Weights of a small transformer language model: 48M parameters, untied embeddings.
Each number is 500 + 25 x the weight over its row's rms, rounded and kept within 0 to 999. Layers, rows and columns count from 0. Numbers have three digits each. The size before them is the row's rms in percent of the matrix's.

# layer 11 MLP up, 1024x384, rms 0.058, rows 583-796, columns 256-319
096:502486518469506506548539472498501527535487474543547499493505451463517477471513524514541499467531508529458506520509539477473502506536456537493505526504481463487543495493560505482513531508454523
106:499474483494448494512533511479509521510460513510496483543484498523540458504531503468493481515462511492539480505514507475496534538512482471448515501540509499495473470501502468465534482510471519
103:517467508488493527513474448509465545503466496536451533492513503495506471494487495521474480509491486492498488484502523482485503466468508507484510478554531473526511495492517486530507509485539525
097:504505519486560541491465482492480446477547485495465505519506525510492477530517498491479479490499513534510516475469495512460433550487468515519458496502514462455515456518501490499514507562469515
093:471473449501519518446494520513482454480542496548524489488505478468540512498498476506507503494510530488520491532471550472526490460501510454554471543519495511492482479534508491497468488516464493
098:523515521529548531453467498498473460493524471512484521520520500471537481457504446503467539480525499495538480484508455508475534520427512501503571535483528488485500496531527536532519468465527517
096:496469475462552473489499501517444483482547491466458501502508488522531499533510454466466467497525517523530495469506506505488482527488530519472484449483448485497499488504465489502519479483496480
104:514496531530459494477508594572492477494515485478484497500485497496532536483516457494526507510457471499451512501430462449494503516464507489538526491483509496557464454558487466525517520514501544
100:508527449548485526482483491518495500500500503475498516513509526484488492522485471538471507517468511533492476520443461508524457504522494473491479504531505501483514475489470512508544518480495493
107:527529474533505521521496485513494485518522510496509519501434478564481487533541492493527487478464552462492501488463524495516479464496503544503504483482522503509455513480487529495513447492492473
099:522460515471527491509492498521520503530532485496485520469476504492507485517565533493466479481473478504477524478489495513494527484484496508441499499475496462493520520445475531520483533525445517
103:488491476488485511502464529456552513518510487521499489523488445516516489491527491461452468488489515488506507474481543495527546497474497511512540478488482480534476482510523509501488494475480472
102:469473529473510502539501499522456466518511500470449534486484510490514490493477489457455496549513496474498505484491571532511521490545501493519458521478490495520496490516498496475462515517507470
097:507516538515450490484449503470534526516485520494527503477520505485499502467546523508510468470477532471503445469492494530492486494484539509525513489467553505494498454510497493518463522519509493
109:459464533528482495514482485518470472486520525521505492492521522533458546525432509500501485472517473508471507448486533506529488515494508514492503477456512472479523516482508491477520523487500484
099:524490517487515541541455519528472513511535495511508471500445511504504496490486469497528476494492500491470487485485472511501498567514485495510469491512476482498546511524467467507453470487459498
103:484520529511467486547509528480455526543447458502494500473549506490523492483533518508527505458512479476514519469512521481530508454497490506500524503491523484471523536526487472525481517520524514
097:500503476500506528508513526539500514531484490529450460481493452490516476434513546509487527536479529495550472517520532489482472540486525505483497496529490500477512503477499520510497480483532535
096:498494493500526511498506486478482486544515495534503491460551516497472437473542485492439471467515497511499469524516512496511504485509517534484498516519508496495468467453497491469478480516515526
106:522532509453504514496506497498474473479516523475482511488529508511499486480498464533478526512470506494522457548500537479514533462462505524496495511503477480492488519526532510498504494532523497
099:491452514502523495509477487463536565506461497450503478507506481503485513491466532511499489529506505458516499504514538492483494501584518512496481550511502544519510514432497564519525532479522539
099:485511433495506495486525507519496479498503489487504434458534498507479509474483484468483493508481489507457536484525488504504519513515502500516502503522463517494496476502492497505449486529497478
099:511495516480459498463512512547458463536484515534493481499463498496564516483526527483531548528502514468495521510500498503508529499470472485536527498494479478488477458537501477484494512522522483
100:501486488485524562487491458473505529503469484516515501471509511521514534515489495545508489465513478540506496459477509503469485494500511506534472448513519503471523548489495476488492483516527517
097:532468507522529531468520487492476509460502531497437489491453531533505529540456531510467453467510521493488496513503525511505463528495465485523517490492508496496550529530527494533509504498497487
104:521493494470539477455527492523508511500549543480498494498508526469494472524472519534477476521531461498470547558471513546481519492488493465483491503488485489548504538512481528493482521513486509
097:463505506476481472526472529480497461517530490509511485450468490490523491509531510496501503466530484469505464495440519499537471535455504523489475471477518483479499523503496474464518533505491532
094:551501519503499457515470511463509466498477515529497496504466494466477517523483465481532484474497537514497503467493537519504471566474512496491486508526497500484495488538533483477499506494491510
098:539517532520456525496507501527459500503474539534483481492499518506520500507493511482488493500505507530507520489525477523509498509490508486492556448447508508479485511505517483533470511515498500
105:502505459503518497498534478489510488494504501502501438508517523542518485461447448493493500508499539506530520522564541520489540506514539498517526498501484542515575452466511465512508489505509498
097:514485492512466542437482533470509468493543491509463471508484502489468481488473482529477477503448563496514527492461523530527487488472520507523489497526486475449517498539467526449458551485495478
104:524497472498478520509475493514495489530510526506512516481534465521475506470458555517552500487497473518506501508491547518499495505498498526556494466483453511526498486490517465515538538535461474
100:484460473522493528467500497488511465499495494503514523483510483486507490535503512514489516506466494475479506529482507511486464508576540448499487441509493496508504501498527553517531526493490544
101:483501491500544497480475507534502536484456537477545467523481493484565512495531503535465524484493510513481502472505480500513456498490530449497548533485542493517579478463471478444480490491522498
103:514493545504477525474518514478493512523514470527519474520499501517507467515506481501485526469519456460495529488471548491487504505489515489494489488490476492497499519532510504533505500480471502
090:463454474478540448450513524487526497534514514490485527541486472496467528508493477539506526513525500511488560490474542491517482495512486521492451490487491462526474516461569534479473523518477467
095:528479502537499468516473496510503531498518478509523524530458525482508543472488486525474505503520555504511522487491490522493471481468468499520503491488541512508455509509503476574551510490481492
096:516529478489567523463513432501517506459487448522464498467487534534527474522498533504493481502498466495511501510522510472494442510535483443487493533510519539528460479508480475477487508495499465
092:488491490504465491497556461472504508531501497475467473507484533501467481547506499517522518506493511502529494474512484536496474484496470521518485511520521510494491468513509496496534489529473478
095:519475523490448481515507503470515505525504506486495490534531487482471537504538515505496491530494489522484516482443510504529477530524518467528538564508510497506486554489475521510496488502509544
096:519506484525496484523493542533489525497498466462519434541504486501512472486521504488473501511503504490524493502511508533528546509510524522500467519510497486500524512460493518486497425484467470
095:510478523498569519491521461509462482498519455519452548494486497486548515485451486528504545492509508485490512493513533530508504469550463475475469456482476463522523512499519505526511477505482489
089:515528486565494528494526498459555484498494497539487496511480493507510498488507449519461485492508549495498482465479511490499517471476519518473505486512453466481500484514541520483509539480491501
098:531508453496497485491444474499479478508446520493519491514492466510493520496504531489488491498526488535489485514531498451517486491513486534498486454485490508540465520452447487531517474443485526
096:532525489524496528481502496516484472486481528528442550524521548506524497467483424542484516519451479461506510507509518498498543475496489540535488520479524538475515510472509480504506492506484570
097:483464496491527492462484512499500493485528510497486485500508463552495499469486495489476506519482485534520474480460503475520512464518471478478459492530471476508510472541489517467529495508538484
103:486478489536510495502503456500531478544483517506489546513501454463519471472508505503504504486495470511481479555465501540526494489494514476478481514504493487515482489515512519496511484543524464
102:485503510468492514502527461519487486509519438547519512484539516522445495478464469489492501458514497506484497484494471543471476514530472489484491453517498497498501515518467553503527489523510506
096:493509539519489497525508491528541519488483469478478472533509527503468504517512530491516528505480520507518469473489510479560445455463503496479506522486487509490486464498466552485505493489494495
098:480520493470514465504473502509500510536529485472523507503541517452498498534550516507506511452467565513551551516556481465510522492497530513459525508456518495520523456519500493505510495502522513
099:526492498526497531561493522481488522485508457534531507532468538481503486536564489455491475534522500457506509476498467472501502502456497490506428500524494481525532468510522516487479498501509539
097:525478475508503477497489508496520469442508574471500511482505480465507488461518493536481446467485533441486473471480498477492515537523522492495483526530483536507468468517548543481485523504488484
110:509473483497505521491514496490519455474514473520503520527488510510510498517470485493479514483490487505469526494478480491476493529505512491460515501532499486502496504499515531521573515519511510
084:537477489458479471542475474505456471520544503443479498532473497463482474512511523478568506535524486519526514498525513476449486479501490483512502490536536509546500493493556475504483528470495510
097:512485506494447492481507511489503483470508529482538474493519559494523508505526461474485463507422554490494453504497476505469470471476515505475519521538485515507508475478449447477469499459499537
085:494495526467470490525509497507484503495482533496507487480507505527481518496500514526504476484477466479537454466456480474489536432495464535490487506483477457506536533518516513498488504507516512
111:498492518483506453447524499509484462512504537515512483501484445505541488491500503487471537502526523455523517511561496494453547523513506504501508482477440498509497486520481487520564493469526481
099:531495490507494479443484505539480502530505557517492489468517511458540512492530469519496492518519515502476518508498454554523543539480488497496517529494531468469498495496430504473500526517524464
094:469517489538493481504502501503429518499492497495522500483506492500476477546521488487477509489484505481524489547445501495524479521509510469478521481514483486485465504478542465515531493482486522
101:496522515544463524521465510439467504497469526556480493485489518465517520518539494458510548506513544484482496533528461490502493490527539502477519493550530454444453481512485511510501493516509516
097:467485492505480504504500479455475487536519547424474491480478522525494550521511519499516454513487492514493514482491494498489490525482493439460528520501507482496451472486529490548498468549527467
110:507497517521523569523455485467544489525514493528489494489509487475501522506539496492501456510504535501503528477482539503481526497588525496500467486519532509476484475474494495520470513529484481
106:499553501537506551468436490511458478479524520505526517565486519560484482519493474474510536513490530536478448492475492543534469529531566461487491520521485530482532465470504459502503486486527485
106:495505509504482542550496523528501470459494523525486495477531507479493511481442518524534525455514504496511517541449522504501529477524492482492462489496474490483474506533534488479505531501465521
092:520452511506518499494510498511509459490483497488494490523465495519457461501528489469481582479512467491555443536475520500547547448550555513447465479502484477474534496480504546490476505518493452
097:542494512473442463509480527518502490482491522514496471496469497500498554499539497497513554459446504502541474519453508478508514540507520486518532489543504527466501480486487523505483484523509483
110:478506501497498475495451528503462514541459475459540486478494445509564487536485483484550518509518508488497494497484520480530485522522480486485465514464490504497476521509485520503514488473484459
102:520486525509530491492502539494494482482462478500496491505479537520530512482506534489516457532534500534477479488505497474508498509501486421527459519463532479512499456531493456453472543484488494
097:500491488475479517553464550526526551509524561477492497533483489502464466473522477485512477540511479527516504485488458502474514473497497469497473461496478508541464474507483500522489481489493486
103:523467536474513496525462499552530486545463447457491502485494531504550465487523508495480529490512472468477490491506501501462528472497514469465522527478472516462502509524545491511488473498475498
103:465513521525512484504491516485509476490481522511465504517516525505481493505499489484496533467459487493504529492480507482490502480484491503549549452480535490489494502503521531466499479506511532
096:512496509510504555523519513473490491516488488491457471517500506554509499492506501515521505430471487489516488532491510478523466479488502468487484460502475493444535516541503461493524504504490513
100:509474495517537517524523529502448483504545497512475559500465474487496503500499487515530486493488510482502512537489506457504482540528488520506483517491455500501519519537494473492501508536511479
100:486463458487527499486518503494522511560499516470517501518487481487495496538495500505460482503465474476501515459493469537498530504503500531488504491544502508487501496564476548501488489494524520
111:502521490507439541525443469474502461492499513528490497494525483494486524495524477506475501492496532501531492473526510506460469506476544524455506511496533524512508465522512550504521517532490507
098:477489501512437488469483481539538492535471475518502550550494519473495538513514526474515483492493499500495511483517479555544486514503485511450507501469504502498509496527508500540495490454464537
102:468530518514521539499475445523508449475464460543495507490509480497483511472444495499526491495535521505468463493489496483530487503505492459460482503479506487456463530493441449501526506474543486
105:539485464484483511488505532481487468495486536447537503459548503476478491518533500483495486465484442480471482502481474445487542473478492463518495510517492544492514553557460479487522491472483451
099:509453560511489480514457516465455473528472486559528493517484488519537503473476513516519502496522533532502508488524480444514491514472509517508523523521496469510518498486499491524535555492511506
095:503524537505473535465504511519506470508492502504442473508486533518521503521501505528524511542502499533507429504532503469518493450477505512539497507482525504531513510493524522491467477497493533
096:523439490516450542473478500529529510493490507499479487503486511491481499467507467516550515524537478504477489472529487469488528542526527495470532500521538459488514518520451533531531480447492517
107:473490470560515478484478527516497542474469495479533491541515477477494456515470468494518451504489484534499513532529506496500514529479470467525484485521521489527517556492481467502548538439506533
100:494512544483493543471503509544490514540512513480550486512508483487516474470525473508556485464492470505516495485519501529469510523488467502488462514507471483542473513551467492459522510492516528
105:443476489516533524497489527507523562509464448487457459536565529502489462490505478492463510485470505457488507533495467459521471509503530529477512531486495482488492515462449481517496418490510454
094:526454452487507481461503505508457498509480505460469495573481528519485482485473477484538516481492510451488477468504469481503498489484534479499536450487511534479512491489465495530510511512482569
101:514518503487481489439458495497498453482532513537514511440556480514495518492488487566481522493511501527439498483527504481516489471501504463515526480475474543476465513527471503525508497464530457
104:473484538469471512529516513491497469510473433508522517489482472509463477520522492499490499544491511473487496523472462516494489481506530539504499518467480535545496424519548516524473462438475526
097:486478524526468481528482553530465545579502495524526510491485508509510468488513459491475466518492503547500536519515522550480474479507513486471522491528515501484474479516522483505491541495531504
094:501484509548511527492517479505514432562525498534509500494484488499489531536458535522485522461505492536505536490522499481466483477475520473489523496499513515520499486507536516468475489514503532
099:470480475494517502550466523460521527534493479487491467529489531504462463517508498508494545488506495440505494483501503476463495505475511497446518500505511504439492552448523511482525455539500502
094:500475481511468497469484495513530541534482531505536456494563478499473467509458492538487502493505507522504507489477456529516446477485497507496492523549518515449500466535497540525493509454475535
105:513511506533447544512514476456487512514490486559518452510489409497554452469441514480503522498498490454510502472517471486465487484501471469474481481489508498502491483519516519479495484452462522
102:476513447494473478464473535493518493467529522515489499493509528451519516459479519476508530465519490531506483485491522471539518521466508513484535484475517470512483493526546493520514527503478509
102:534517476455502508514517506506492507490534494559512496530504482478479495534519466459498469467488485483548491537474498505462535506487519485479493563536509530526447497484507477511477509495511541
099:467489547503517489500488525513486563456472487490476489455506503496508499485501511467478496513517524546504526470490484511504506484473483515496474499499494471540527505510477520503511495515485510
098:481532473492524514506504472503533482522518473514536485497487525497514496489522497505509514490483503499511512486474514510490515486534549491511491489507505519516518521449498515533485474500465487
096:541516497506517469489517507453510496492514471481516513478504505496458480506522498506518476468489551507509469519508503496516453492465500499452470505478478482537503461488526548510478508478513504
110:508501521492487525519473507519505459509511524524520456573475507496494510491502485521499480520469510499500474543509533531477512514478546481509519471508486472508521484492447518491474489486521512
104:492464513470540504471527498482512518448498494510505536477462516502521462479512514506497514479489500492539465529513501470503499498489485543516481474502498481519485530501545513564532527474506516
097:482510496464533495488509485491507482547495537544499514483535486520501479469425484465449528491502546514512494521529526477494561535501499527507494481509504519549527517496525508491512499509492468
102:509518507474487489456518507448508462479513454520493536501541496525511486489460496503497492501547529476496499513485513508483477492495457518528496479512498507510537508500557555480485497495469489
105:532451505482453541487528459402483496491523494488523489496537485497477494499492508515461480550523535498496483502515501515497479437468499553499453475479486494489513494490525538520476517460473496
098:500515511508512479500520509437515534472523518466446495543536517477486515494473499461462503500492510518507474529523494521495496516466487500530506491477529472509503493495562511513492478500511502
098:482529485514530493471537500500464517479487477449485510522491445556510495496463489470501505514489505485483527469556514514481450444552508439524493467489470517502509485490502519519500497496523495
098:521475498492476461479490491505538462520508498551490492478523545493510522494520498526490496451503494513529470526490538514504485505530511518497528497510489550489498499500515489506535493500505509
104:478480501484452487492489520494515478494520524511503481459554527487492456502566520522498487516480519507455500478476524482476507506486490465522480468537497492473501489508524526520493512468522517
095:489537470506511503523447523503517497524496444522472506488466482499502520546525488485520491531506513488514472482517483516524483504508503508499484470487510481446495515521526466508480509452469515
110:468505506499485505535480468517514479485524522450499511541477491496483481511530484528560528541477485481489520507460471509524481509516517499457512507499516488488523474463486488494455505494502484
095:468528502508514499467480505530495500507529497475460524487488501468511513528520456516480546540463501481505493499527528531507508428488490527493514413501484451445505492488483547523511530535508482
097:535517510485450450490519527509500498497486456468512551534487549474494504508471533431571480535507494461467472526486535488539508485513516562488501486443495456518515484486467506479508522483503509
104:526460463487529512489528484472499499499539533515507499471543501507537489537515483481518452509499508475524493456499494445460464501479475485518502534496516516490527510522458504528477457484529507
094:464507455527511518546474485474469473469522494507511521503505462498473504465463507469482497489532492497509560474487520478474515541504464485458515519468473484501506543518492487516523477508482512
112:510492517488488560513494491443469512494464486511466486543489502494563468500493457524510459491531511481516490472527525469483506498475482489513457481511487502480480500548529459506518520478471497
099:531503497514510467526536470534499503538498435505516487517510529497494526499476521475467518508470525497443484493505499528482483456492479492481505482522514491462468500543467478524466520519525518
092:495493485484536504506450483453456538521496530526468462524482488464483482467505487510463475530490492503506525506508475461514463497477448456503521515537494499482455509499496529510480508490497560
095:494448520506460469500473539493496520473492513480532516521477497504458496515509512533522545522498497503513472492524436498516535471514496510508519499520470467470473480459495453468502539477484501
099:525488499512524477499494514449471498471536504509557485521550484495433527493477465486477460507507493509502572504553518492525527504493495493501520480498507534507511515488487544483543514524476526
095:502521506493466477512476521488518489489484516512548459522458505542544513480456511490508469503528507499492504491489502496531466499532547482448527492543481484513477516494487516523499535506518510
108:531514447543526554468492520484521493470514471505504512486525487523466492438474544492566546493488528480495517524530506499459519481489468446465530479473473487478502528549520545480491502520520508
091:483515514548505515501504490536497522498532495555491526474493487481481505518512508461516547533486477485525475502503541465527493505472544469522506482473561479495530537469511497506502532457546521
100:554472518452486511504447494444532505484502496525535500467441493528501478477498481503522522470511517548471513509475569481506499480542530499522490514520553471503536463472489515507522484476466495
101:512541524500487491523514498491470520472527448529465528455492521523523468464481458484514510479505456465497478530467519505544506538517469506506492500512462494461521514483469493532526524540540510
095:490481494485510514497481536525484476479475511487462482457473546476537528461490487461472490512524502511506480553492457478501492543500455514490549530495495474483491515481530485527438472456492509
097:537462535516508521511509504488506499471500511471503533513448462472470514516476533518522485488474519464502489527502468499500454482483491503476460497548482489513502489531508541506499492481518530
095:489465524521484466518485450483493518522459478468487485523536465491543474499495518533489524487510462487496504511468484443490475519513508487479477505502529515497510509479496536493519519521508500
097:502449464479463529528516516470457495500496478503518526513461541503469480526512492541516451482513517468540474455521527513495496473514491508428485471523467527494457492475503550533478496487474523
101:497466450485517535498496506499495533492487498481506491505484433523484436478461492498481471480493468473517520515537534472528517472505465459488473513518502482533511484478464492481477512482505502
098:481478473509463542498495524464488494524510524495500508449496499513477493497498470488474517497501482516516519503489485523493489506548506497455491479468542465544492535508530496526524491489481514
098:455473529453486497546506519509512513537502475473539506442498490514428470442448472488505527485512483519522499539564499492505525506536530508520522522497489515505528494498510438476490507465489493
104:481506528512468499500492513471539562516486530490522504505510510538465508469539553493552490469499546483524539502519478473516488531465531550510514516489512510520484510472519505512484531467538469
093:484500504497512496506469459485493510471504482505512476500482512518486526487469522474506477505497471471544485532510506492529474510523494509472489466462455487524522534499498445524477510499499504
097:496493473528550489488476470518516501543528495418490540509519540479526501514450553520491539491503520526489541516473500538492517476488472493469491489514535509508506496500503467510458490537501490
095:509544509583503495514501517490503506511485502545462487526473484483550485510476480530504495500482476500498482499438505488485491445518525477564499481503476484500485553500506521548546516478504530
097:487549498524515522533504537510498488511525507514532503522501465582462492479480528517500522494514504458456481484518528515471470473476471522542517515518502502474493503509493509479497529506520449
092:471485476493522506477525473469494461467501527477485496475511476515480521468453502483472490516468526503499500507521501497509502447489529561506494496516440540511484494527509498486476494501556499
092:509528513520484485496494508482513504538493495486555523494475514454487487463476502503500462477499496516484450513490516457477502517455499478522524542514490503524495528496512510537479473521480512
099:497468477491468495498524537518518523550505494503527501532507497495540508472535479505505465518525480515518532518527519500509495512533450494553570531521488495515516541496550508517502499488520508
093:492526502466542520504467502506480513490538550485522519529550505533492493517444500521466478519489459520486482517505513522518538533503520469529495561480491501520513457518508474481482469483465484
102:496454490543473475530501532523445534500513498475478507507484495506517484513465508466496446535497461504500523529543514512502561523450482493468553465505459516506450493493496523507537474482453532
096:541521513497481497529473468449521440479530537507491503458526515468530502481521500501500497501544462457532500554516489491513471502459501483459490508459453484495488554504512472516536477494474504
098:542524466524529500531430535500513536480515526485478531507482537503478488490477467523510527497495534490494473490490451453484503511486493521518522493465504491445498518466531503491504509522482497
094:507484559501522470487539492510465501505496565514460521501526464506521530538510511497498515502490470439536471513476480492515481509552503464533499495521465504508505518473491482493507484489485475
102:492471463469484504508553511509495462504483445481462443523479480524541511492506516483514509492480538476478490453551485493536483487509495485445503474500492515480446513473481524506495490521497510
093:500523505525501474519545482491501522495522496448455525527480484530458541506528516508500496517529476459471485471535545499537501489497495492552499526500468491498527551511472533489479470491509503
093:483521511496486482496517506494472510536521520502519521510487474530445453563506494551497516447481500492534498528498499484491566518465518507523525498483469511492474506514503473530451467517491500
105:510503499497526486509511494490485533525511488443478500521498510539486512472507495498482520464498475469508495493497460498495561494503481453427534461509530475474512448471548512463488456532462505
098:475513460521488481536444487496490501514507488499487563510470447522478494456486535521490518492489445502518520555470511480488471521505467526518524516513501504503461501489560522493526520514490470
093:449501510521559520483491524515524493449475514491499517516575485503518491444518465482522507475496464493524461520476491472504518484552523446510488505483519519460514504496532477509531534459517523
103:479467493493488532524494493524487505553479509508487503484431468517544491493516497498535526512516504490560498564491479475484487532515502495510534523488486497474534474487509503526472503511479487
094:493537543435494508522435474531491535499499523544466517524516473476509488435519517476517503481488489488455494504591522513519480468497501495538512540552494497490527496522502520478497535452507528
100:484492457528444548464455521513497505492470504473490486494474546537485509475484508475492512531511533510520460508463453479471510533493467491459515519491494513500479450534480533499507521515544513
099:495525506481524530517521490504477522542495539529511482470537523528504477518531454547499546487556503496554477477511531539540537526460500474541507517527501513464540570517506492499473533510465492
101:486482472533475529472477529487530474487484508542506494530456493510487534532495497511538456502538530481540514484566488511517515499472481502472471523493544529520498484528464518512496526494463515
104:540448502529502531517518501421524512495515468507510474514526498477518498489512500547510546502474510440493504503476467496463537542477499515456526521463499461453510480510505539510461495520481545
091:483438515471492519495522469522490514461512477475481502545557527480501495515525518494482522493519488525507464530520499479494462488459511538469497471489538526516482523473510491455482486503504506
095:492503469499508490501500567498474510476512547478517498529508480580535526513533471487486492490483508535535530543483455446551518497519498521474521509519480518488459459529481541509500486496503493
106:520498538491435476492459536505560513530484488475457460530505470452473527506499518476492472442489474476516516530520505483544528457476498509521487474486509495540523470508509517482497496493430494
097:519481498497475475507534532514488472509479498519534486482479509475498547459543484478460492501485533520476483527523479513504502501479540525486491442522439483524535464465544487486464495474524514
100:518474474511524501525521520450510502523522549533495545492509477498478480542549492451485515526497488492516482479535496509490503544544506553497534505470463493486494565508501512476482516503514489
096:562550544535549539529543498507454495498450535501497501518515564517494510494501545539489513530489524513528500480513524501491502522517482509495465490456497544538537515500440492492498452533509501
097:516521511492515481487515516469517515490522490480470501499552485483481505488481499486447498522537481511494484491495473493543534467511529534453492522480538523516502492491497485509495488481491498
106:515524498470489492487477517492521530482523515510524457469489518512496521528479565491497497512506501522486435488480454479538454451548527515519491496521533523479462482462466545496502515514499443
097:490519502532491504514480465549448493506501485502537538484490533487506518546543478488487499449514538509493490506475494467470453534516494497461503472492484501478486475490517495492476509489520547
106:518457545513511479531484491481516509492473490530497480479522489526468513535470531475492524514513479549483510479537497455500479516482455468523505512491502514500538488522555482503519442520506474
095:501539492542463469460518522504543501536532509525523525515499539515500490499518524511470517536478539507555493494507525482506491517508536457481513471522512478481496461523459528507513540557545503
105:516467485504524506482510498544435471482522509469541494480528434492504486516507538510457489507531501502517444503480496494506486481519496515468514502491495504541521497481450513505478569460516544
097:468465467509495499468480450531531494525503526507524503447533488543504505458535521489490544495479520540518539506514553507505522517476555486483488468483531497510514479487448507490471515512480488
102:480514501492513503465482500485557541515487529526541475474529488500473530483484507515477506471509522499537480482502510502478488489524516529526541483505532570492509477459450514518501504490525500
100:526474520533500483461509556512502485446446484469473526507493450508533519496492500508491466484510480466478531453464454515519518503497536503490461489525474455476529468525534517459490506474520478
093:491509518486513494482536492517512508478490500452468451479479520509488466469527512513523467517531515527499508496516515502513465516501509488521462536519476488523507473478502489532517497455455482
095:517489543491500492500474517505496517497445508517467498526454546515494511545545479508495508537478544487554515505541555528519514465532488517551485513475557475516519481476473526467461479453459484
099:508505492554505489485494484507513494485524481463518480490480500550520476439482471518505461506507467505462515479531494482527501502495456517540513528484497526481494507493511501494509490501506514
095:501508540496516482493510465498495478520533459496460528497507481526498517488487505516520537479472495499520505461505535522505492491544479488512481506513538529487537503454458518488511500537506501
107:468492516517490456521511506489450545464486480497487482443529486493514490482523518504507543499466491497481520495453523502538513506519502522504502490476557505522487494518516542501478531431522533
100:510495505473504503514535487486523480542521488460485508507509512516508439510491496509552556482446491504515532497509541465472471529526535451469529439482469507476471514503542475507499510549533435
100:477495524534464521509484460492510471464520485471501492522457518506473476529492536490503472520484498498505474480530481472508499506515521499532501492483435486494491468494488509482496519536518507
097:479509508472516520507555472441508531492512460535459533459529532498475507505497473489488499500490494483534497534493463474498501505450504493499507503480495493472436491510473506563532453482498477
097:536498516526521498471529487513489517496502446511503541494497504512508454487513510475550503486511500525483521479494450459531490497492502512550463531470524494506523467525513513524516497506541499
095:497503497518506498517501503465530569539509487541499469506486453481462473529496448483521451498519467521526501453500490462508496483537494507502471502503491472486474525465504513513481527489510467
108:528499545483497498464508452480527469523492509495499489472516469502469484467512483485510467513485500540523483495522549495487510491508496483504528512456506520477481490514473515528437510484496479
102:489507490469503528504482498490517484431519501550489561453520497496500464485486478492486556466488474537518468498467497539508516469480500525474525483487483479504511511478532510467521492474507469
103:509501533506474515494503516511506503513508484531495518461467538473530564490446486489507505489511495492527513487461502484509491459451514533517517518481482472524500509511505498540496511487480485
092:493501473496497527496476474497523502504506531457448500495450502482534528538507526524527497476474482513462518497541492490489482427483482470495478543468464518544498521502524493487495497486517448
093:468454460535491496480511489488489527516493507435470488554523503503511497464503571455537494489513493493483536517502504525578533462487503489508526473516491490485503522477478493498502509490516529
099:526511472538501503488518488473474476500486567492505502472501490468520542532512481539540526490472463541472527492490459519524503484513492522527483481489511511495495491543457497451491484509459556
101:534503487511513548493516513500499458500506521520473536477487476514544518466471533487506495516528536526532501465460534530434497556507514471530535469497482528497490513520487520485538512532523500
094:529514481494527480468524548467528499501518500497516501459498548463463520520496558501455511481500521493515532506473505542485519482484552492490518551481524532519488461448500525486499519528488538
104:462490458505502479477485515528486494505514525527472450501528501536520517502514483529536478506460508511474479504504469502550478509484473494512455528468539521480485473507540509491494476508479474
097:482516504505502506500508495488503483490496488531539479507446504526510457462480545518497460498531517538484533539503488521495487498483528480478476477510521527490475516548451482495503504469532521
099:472470517498505510489511516556465446449522545504502485503516511514521480509468507501503513533512519474515446488497507515462483499480515498481478473530456465523491477532548482565522518460481552
107:506463499489491510533475473545508427529484514470490453514514492503492520519486494495474497516455509449469537466477496512480537459516501503484518433502489435506496497503484475479507538528491490
104:537505459485533540489493492508523525500497498536495527504470470500450512462452513536479485498482518511501463499506477487533467509478512504438550500453514512507454514481471483495488536531550493
092:479471473514513496457487468474552527521515507500446470500476482438473498521492531507517490506489524527476534481503485489497521505478526498484517486480480512498498501515499490490516536535510549
092:497504517458473492511489522514524514550517486476489457517524504454512475484530468486461480528506489510485430466488452471471483449490528503518495504519495531505494474483505514498418506522524490
089:497516493514531534459521514508509428492506497476538509504517517444530525478506531491513493453479469482453452520494465489469449513520495464516489495470513510482531445465520509514517494454523496
092:554510493530470482527469547526417478498489487491548503529489553520533551522498502493484529497502560475471541487489508478487521509467461528533473458508531482527480460477496492519485512471447516
096:495519487502472508476499485491545502495483525485495556442485528531493476497501495551499566500509474490500502522478469465499507501492501485508505509535522523513533536560495529475487480511482537
104:454478505506516518500459499549529506488499466478500504483470479463486474528498528498510476488483477457467517526485485542504530505518511526477521498490454442499522461480500482458466540495499503
105:499495525492515496496509510518489510554513506498463469501540512521538484510483464527550508522478493467499537465497536490495523532473506507510514477551519487459530515513498511517472520498494523
093:521511546503512493480504466480523481510498488526503478498501497525507480470506564485509514441529524491480474509496464504425475500518511482510524490515517501504500499447457514521461480512489473
109:477532503524466478523495500520487521501507504537479498522548526543519515511529526544540510459512499511534460522471502516507521497496464489522438481492484515506514507500512493474492479499509470
107:508452436503458497451504553477492512549511484512515543477485528453492463492532495475495502513527507514493509473503485501488533509482502525474514509484492513548525483459502530532508519502515497
106:490478486507567445515478501507524493489485527503510531530479487500464511481539482504539516460526512513489502451496494508458497514494450485503508506468515535469501533478491492496487536461503534
227:463494529465532456457504498508519512528519538461483518499510485465529492517474522542504504491499468543468472474474510521484493474491490525489457493516519489490513520505464489494525538472466536
105:516519487482461536512478490525515471520446499466528554526522513491519476501488509498518521479521525477490508499497511506520487508487476511519494507485513501488461530494488435541510481450521484
099:486478441483531517461483526485527505522458469485499482484519547504508519500452498498527546537448495466531528496510490470523472541532567521509547509548489521506491501502501471552480477482469507
101:521482513510482532487447475504512490520486467480505552512498502505460479462483509495474509471500504481509532477527520478500497473497489523469502511502538475468484473532483474497496483521525467
100:472475469486535488510518541504486505491482502481483511486521522494476498525512458479507513481521464469470502527455502498471523534510522481499527474481516506461542473506511479481492488490487520
090:497512519477493541544529523474475498478487470478532478448536499467517497481476484461447488495518481488528500512522514471481486490479474449507518533498515485499476539492522539511475462510468480
098:516487464463531444504501498493482514503515468514525520524516480518504507457468508467490493451538540553505496500462483558506500483499465475416523496458489538482504509507521534560502538507474499
107:461487487493486518488506498516495449485483493469486505541482546506435478457476518461488481503522494522476492510483518479503490518497521515472533537528508495507441509520489490470481540455501524
105:499510458499490479490482526482519521515503458503501467523504534504504488507533533533483485511475518485540483496504496486479542502508489486482505522509460507487501493572488520500483491493529451
093:466536529492529521509498495528442497485509494497508509492477457502497492479494524503543517507489504494523534548468482514479535515498436488558539508514483511477483530540475497518513494508487503
103:505523485433524510492494539453532503531509525502487505517504502481489492489511530530517493466447463469506459534469455459535508487563502470525455458449478492459508484465548461514542500517455469